Part of a small language model's weights.
Architecture: RMSNorm before each block, rotary positions, untied embeddings.
Each number is 128 + 24 x the weight over its row's rms, rounded and kept within 0 to 255. Layers, rows and columns count from 0. The size above them is the row's rms in percent of the matrix's.

# layer 9 MLP down (transposed), 384x96, rms 0.325, rows 266-282, columns 0-95
size [ 93 102 102 100 114 100  89  96  95 108  90 107  85 110 106  93  98]
[[129  98 167 122 127 132 117 155 170 171  78 110 137 119 124 123 123 103 166 109 121 128 117 124 160 116 128 136 162 119 167 153  91 110 152  97 140 130 122 144  86 114 121 161 177 168 147 162 114 128 119 132 109 153  74 127 121 139  68 111 101 120 132 118  87 109 130 150 139 133 141 131  99 123  96 152 117 138 130 126  81 131 116 127 142 141 143 138 148 111 202 130 150 158 136 154]
 [150 113 128 157 125 121 114 131 140 103 160 119 153 149 128 111 157 132 132 122  75 154 113 107 158 116 100 105 148 134 134 119 121 108 128 203 130 103 123 165 105 141 104 107 140 135 136 118 152 124 119  89 139 120 120 136  81 119 136 171 173 124 130 157 146 120 152 147  99 128  99 123 143 132  89  93 180 144 165 127 112 145 136 164 160 143 131 141  57 147 135 108 101 134 172 140]
 [115 151 110 143 172 118 119 122 137 162 157 133 146 143 123 116 104 114  76  74 164 109  99 114 171 139 154 142 135  81 164 103  97 108 162 130 113 108 146 137 157 116 129 126  83 118 163 127 138 109 103 126 131 116  99 139 170 135  92 105 136 119  97 121 111 126 118 104 132 144 133 156 142  91  95 128 168 145 121 123 126 149 109 158 111 125  90 164 107 153 107  96 179 126 166 124]
 [126 138 143 140 143 146 118 157 128 150 134  76 132 112 106 148 144 100 104 115 116 156  97 124 150 152 160 132 143  78 110 148 127 122 117 147 218  82  97 152 109 116 105 123 153 152 122 135 156 115 156 101 127 105 125  92 143 137 155 117 144 123 108 167 119 134  78 109 125 122  76 134 180  93 135  98 104 130 112  96 121 144 113  88 105 134 153 109 110 128 134 118 121 142 142 109]
 [126 146 145 111 143 178 146 142  88 166 110  99 124 173 131 150  98  96 116 127 146 176 120 195 129 157 170 152 184 177 119 119 146 159 146 137 135 129 155 149  81 128 104 104 131 128 133 107 128 125  88 158 143 139 116 147 115 141 120 106 149 134 134 123 137 134 145 129  82  99 135 127 130 109 132 143 153 136 132  93 122 164 108 153 117 146 150 103 101 128 178 125 134 128  96 154]
 [147 129 144  81 138 135 117 133  94 103  90 134 107 114 110 169 132 107 122 152 114 121  97 127 127 120 110 125 118 120 116 131 117 131 129 158 129 138 135 108 132 122 133 176 149 107  86 131  84 125 115  97 179  91 113 110  98 153 140  90 136 138  93 100 112 165  72 147 156 114  97 112  75 151 159 119 140 104 136  85 159 111 110 126 127 196 142 100 141 138 156 124 145 110 112 151]
 [131 114 169 135 140 145 118 107 127 127 166 129 168 144 169 145 111 128 144 115 148 136 129 175 144 168  88  78 132 126 133 142 115 119 116 112 145 134 143 148 102 122 152  69  94 106 154 108 133 107 166 122 136 140 148 121 154 117 156 138 149 153  83 125  90 123 142 114 124 154 188  97 155 149 121 110 126 120 145 149 133  92 150 106 123 166 134 106 151 117  66  93 153  99 140 138]
 [168 148 104 127 136 138 139 164 145 165  96 138 122 119 119 101 141 115 107 122 139  87 107 124 141 118 138 154 169  97  94 128 122 121 126  82 171  97  81 127 167 118 131 141 133 143 121 115 158 115  97 120  96 143 112 137 113 170  91 120  97  88 116 143 117 160 140 178 101  85 157  96 107 103  79 141 109 145 147 132 128 110  85 141 118 121 138 139 133  97 147 162 127 139 153  94]
 [154 136 139 124 156 119 136 185 126  90  96  97 117 125 109 133 101 122 137 126 148 123 150  93 100 141 137 123 154 100 135 169  69  87 113 118 122 106 116 143 121 126 135  64 115 135 105 122 129  72 104 123 137  76 131 104 133 133 126 122 147 105 115 124 145 138 113 147 125 107 160 102 182 112 146 142 130 113 118 102 135  85 111 156 133  94 120 116  94 109 168 137 121 125  66 134]
 [138 109  77 145 137  83 164  96 129  90 116 117 127 159 115 129 146 140 133  66 110  94  90 125 111 121 141 106 109 151 116 170 118 137  97 153 157 128 142 106  87  97 107  96 113 111 147 130 126 135 114 101  86 154 139 124 176 137 128 135 152 147 118 122 154 147 154 116 160 145 166 129 166 108 150 151 141  99  89 171 151 118 125  92 131 139 106 104 119 134 129 120  85 124 101 149]
 [117  89 137 158 123 108  90 106 111 119 105 136 142  99 117 110 119 144 144 160 147 141 132 190 160 105 115 111 154 119 121 124 128 103 145 160 123 136  93 125 150 116 141 108 147 168 122 136 115  79 177  92 187 136 148 146 147 139 119  81 131 121 109 191 154 141 141 116 181 162 178 136 124 120 133 118 148 101 142 149  97 112 118 103 149 105 124 120 151 125 103 123 112 139 110 142]
 [117 141 109 135 152 133 106 141 162 140 177 134 165  82 108 102 121 142 129 102 117 123 120 139 119 102 117  98 118 127  67 111  86 124  98 136 157 132 135 117 132 167  95 168 175 121 179 101 141 139 105  93 112 158 111 140 137 121 124 109 149 125 105 104 108 105 151 140 104 129  83 126 114 128 166 154 141 126 104 125 106  92  94 125  68 110 134 144 140 158  97 135 157  95 140 115]
 [146 141  93 137 149 161 151 172 149 132 157 108  94 151 149 134 101 149 140 150 157 126 109 186 145 128 103 158 152 144 123 173 126  95 115 109 177 140 131 136 113 130 142 157 121 120 136 164  93 123 130 112 137 185 120 110 124 155 149 149  96 106 149 164 163 151 140 143 118 103 130 105 154 114 140 137 168 125  73 149 105 111 155  94 107 136 118 155 161 145 104 111 104 147 129 102]
 [109 156 125 132 112 141 162 137  95 134 143 114 174 163 116  90 143 122 129 141 126 186 137  92 131 145 122 128 140 112 127 150 128 115 150  95 120 127 148  97 158 128  97  74 112 111 106 144 132 113 139 146 156  85 113 137 168 112 123 154 147 108 157  83 121 105 117 159 176 168 113 183 162 152 107 151 157 130 155 139 137 168 156 117 107 133 123 113 120 110 135  92 155 167 121 140]
 [134 165 142 122 103 117 138 158 183 155 113 132 142  90 154 132 123 114 132 120 147 123 121 122 118 159 177 120 156 163 106 200 111 145  99 100 145 150 165 104 138  86 133 139 127 123 129 130 124 129 138 118 148 143 147 116 141 116 140 114 110 116 131  88 161 171 159 147  99 129 142 143 139  77 123 103  81 171 155 107 123 129 129 101 156  91 145 123 106 108 134 161 130 180 109 115]
 [130 133  86 137 135 160 169 147 163  94 144 104  95 126 126 161  94 105 136 127 157 101 151 124 118 154 155 138 126 102 147 134 145  84  91 180 156 105 121 173  92 127 116 155 134 132 151 146 160 124 105 149 142  92 112 101  85 143 172 120  88 118 125 129 102 139 150 129 134 148 112 128  98  82 106 109 135 189 139 120 128 118 122 149 139 138 125 127  90 103 138 125 118 108 103  91]
 [117  97 185 158 110 123 123 121 169 131 157 171 128 104 134  90 107 102 132 126 105 130 153 112  95 151  89 123 170 112 137 153 130 108  62  98 110 125 123 128 146 132 109 127 108 130  89 120 105 129 128 116 117 174 137 135 136 110 133  94 101 103 164 155 160 165 162 120 183 135 163 105 113 101 151 153 133 155  99  95 136 122 134 127 144 118 157  97 110 125  97 104 120 114 127 109]]
# layer 9 MLP up, 384x96, rms 0.241, rows 267-282, columns 0-95
size [ 98  96 107  97  81  88  99  94 101 108  98  86 114 107  94 117]
[[139 125 166  88 101 112 194 139 129 133 137 144 157 195 120  92  96 118 103 121 125 133 170 135 129 138 131 181 154 126 111 118 116 169 153 116 145 122 122 121  96 111 155 152 106 118  74 118 108 103 115 143 120  74 133 129 113 122 111  71 149 149 135 119 154 138 133 110 127 106 122  99 123 159 146 117 115 131 154 140 117 104 123 102 129 133 135  96 166 140 158 144 132  83  95 139]
 [127 157 144 177 137 127 116 110 148 136 156 106 141  90 140 120 132 142 114  87 124 114  96 122 168  99  91 118 128 152 166 148 130 149 147 167 114 121 133  98 148 101 125 130 131 134 116 161 113 186 134 103 123 152 120 155 149  76 153  97 143 116 122 143 114 132 153  90 162 150  82 133 108 126 123 135 141 172 132 166 123 129 131 134 119 171 151 115 130 129 140  50 145  87 121 120]
 [127 134 161 135 102 136 139 110  95  90 187 118 114 110 104 138 146 122 154 125 129 105  97 143 148 108 134 133  92  57 173 149 130 147  93 125 134 133 112 148 110 142 129 124 164 128 112 124 131 117 152 156  92 143  96  89 107  96 169 145 154 126 121 113 147 124 152 131 114 177 128 167 122 101 143 152 170 124 107 137 145 172 114 123  79 104 128  95 136 147 136 145  92 151 102 109]
 [ 96 109  92 174  93 134 129  90 108  97 107 118 171  76 165 142 110 131 129 146 137 151  91 136 107 118 110 118 111 140 146 144 112 119 165 151 153 149 137  71 144 132 132 122 151 146 147 129 168 154 115 131 132  87 110 175 124 124 150 165 143  95  99  84 139 146 150  89 107 141 150  91 125 117  94 100 128 104 109 125 108 142 123 131 124 120 174 154 109 118  93 139 122 153 128 111]
 [116 108 134 131 114 122 115 104 124 133 120 166 146 153 151 113  78 132  68 179  84 152 112 134 131 137  97 103 120 139 139 155 140 111 110 116 145 137  86 131 166 102 144 111 135 138 117 111  89 130 157  84 147 107  87 159 105 145  99 135 101 166 106 108 170 127 121 116 147 117  92 135 113 134 135 133 122 123 109 137 145 156 111 151 131 164 138 126 120 141 187  53 118 132 125 142]
 [123  99 178 122 150 126 138 120 115 133 121 121  85 123 133 117 170 139  97 131 157 126 167 146 101 143 127 159 141  69 122 160 126 135 139 104 138 119 110 136 145 168  91 126 182 156 135 155 115 160 117 127 130 133 148 132 119  80  77 101 136 115 129  98 142  95  86 130 118 123  93 115 129 145 124 121  94 137 106 143 151 108 170 120 105  75 165 101 131 120  94  98  98 133 137 158]
 [128 118 149 127 123 117 111  93 122 123 150 131 145 145 134 129  90 136 140 139 113 184 123 127 130 114  82 163  96 158 175 122 128 194 113 158  76 123 123 132 104 133  94 139 108 115 147 142 120 148 158 131 127 115 142 118 134 130 141 130 138 167 116 112 170 141 141 102  90 113 168 148 131 158 155 135 121 142 199 166 156 118 114 107 140 156 190 113 131 138 102 120 124 125 117 166]
 [114 110  97 143 131 166 110  81 146 174 145 157 126  86 129 115 120 161 167 133 110 133 153 107 171  91 143 122 128 146  95  98 163 164 104 128 133 139 139 149 145 148 145 162 149 161 109 145 102 159 129 139 100 147 138 125  92  95 150 115 103 138 148 135 186 135 123 122 117  94 208 114 104 116 140 124  95 115 136 131 116 122 131 118  88 154 135 152 149 118 122 126 138  95 133 111]
 [108 139 114 141 119 129 162 124 110 116 105 125 136 140 105 155  87 163 178 143  95  78 133  89 147 133 137 126 137 150 149 131 123 143 139 132 108 143  90  84 122 106 174 123 139 134 137 135 135  95 101 135 124  85 125 189 125 133  81 106 120  87 167 135 169 133  68 124 112 118  95 133 153 126 131 159 114 127 121 126 166 138 163 126 102 149 158 130 152 103 108 112 146 149 135 166]
 [132 154 103 156 101  97 131 109 126 102 146 148 113  69 134 134 104 126 147 133  88  92 118 128  90 120 140 140 136 136 132 116  75 126 139 123  69 135 149 165 121 145 105 118 138 116 108  94 112 161 125 106 166 124 110 131 124  84 142 157 133 128 102  72 103 177 148 112  97 123 136  98  69 123 141 101 128 151 130 137 142 145 109 142 104 114 168 168 157 128 117 119 124  93 147 141]
 [106 147 116 163 110 144 119 153 161 118 109 102 167  97 147 106 135 137 116 142 139 135 103 158 142 119 103 123 135 175 132  84 100 134 101 112 137 137 128  77 110 141 129 168 140 138 133  80 129 146 110 126 103 217 127 119 125 153 103 140 150 169 171 117 100 154 132 115 131 106 119 163 117 115 119 106 137 154  82 127 162 101 117 127 137 138  84 145 128 120 133 122 158  97 157 102]
 [112 146 131 137 131 153 133  96 153  95 151 124 166 112 182 116 132 122 140  85 132 104 120 152 120 150 128 129 124 123 119  78 104 120 108 102 100 134  91 155 104 152  94 122 145  98 121 117 159 162 106 106 117 124  81 111 133 146 171 135 121 143 174 118  96 155 155 116 142 141 151 123 146  72 105  98 120 119 107 148 167 133 149 165 136  85 129 126 118  79 139 114 138  86 162 146]
 [ 99 164  77  98 136 155 102 114  92 107 141 127 148 126 153 135 107 131 143 186 116 169 122 124  41 133 111 160 119  97 127  87  87 119  88 145 107 156 129 112 111 157 115 149 133  92 139 129  85 156 127 128 130 138 135 139 127 122 118 104 138 106 131 125 124  92 113 131 102 132 122 116 147 105 133 140 103  82 153 149 143 158 103 150 123 121 111 130 113 113 123 133 100  91 156 166]
 [140 124  73 116 119 155 106 147 119 149  93 155 157 128 142 130 174 105 140 134 111 151 123 115 122 143 134 134 103 115 139 131 107 153 160 163  94 134  88 129 138 163 116  97 159 149 128 148  78 119  78 106 102 140 108 151  85 120 145 129 120 129 128 136 161 132 140 103 158 120 123 143 131 142 160  69 146 164 129 144 118 137 184 163 155  68 144 103 125 145  96 115 139 127 146 145]
 [122 159 127 132 120 127 146  95  80 123 146 162 105 134 129 132 125 111  92 121 153 136 164  79 143 106 140 107 116 126 151 108 150 153 167 143 127 177 101 119 124 151 132 139 105 150 156 140 179 107 120 130 124 144 135 151 124  82 129 118 124 111 139 169 115 170 118 125 185 134 103 113 120 156 156 130 170 165 128 162 136 170 120 116  88  67 142 132 147 114 157 124 147 127 133  91]
 [143  62 140 102 143 156 134 130 138  88 121 141  94 119 123 115 104 133 106 127 107 110 150  98 107 123 139 143 122 130 114  98 183 134 147 127 134 118 133 172 128 132 111 158 157 115 100 155 150 108 132 155 153 112 148 114  94 166 141 141 139 193 105 132 125 145 178 136 140 118 122 146 111 169 136 186 130 119 136 139 141  89 115 148 122 152 152 159 115 158 130  80 114 171 136 161]]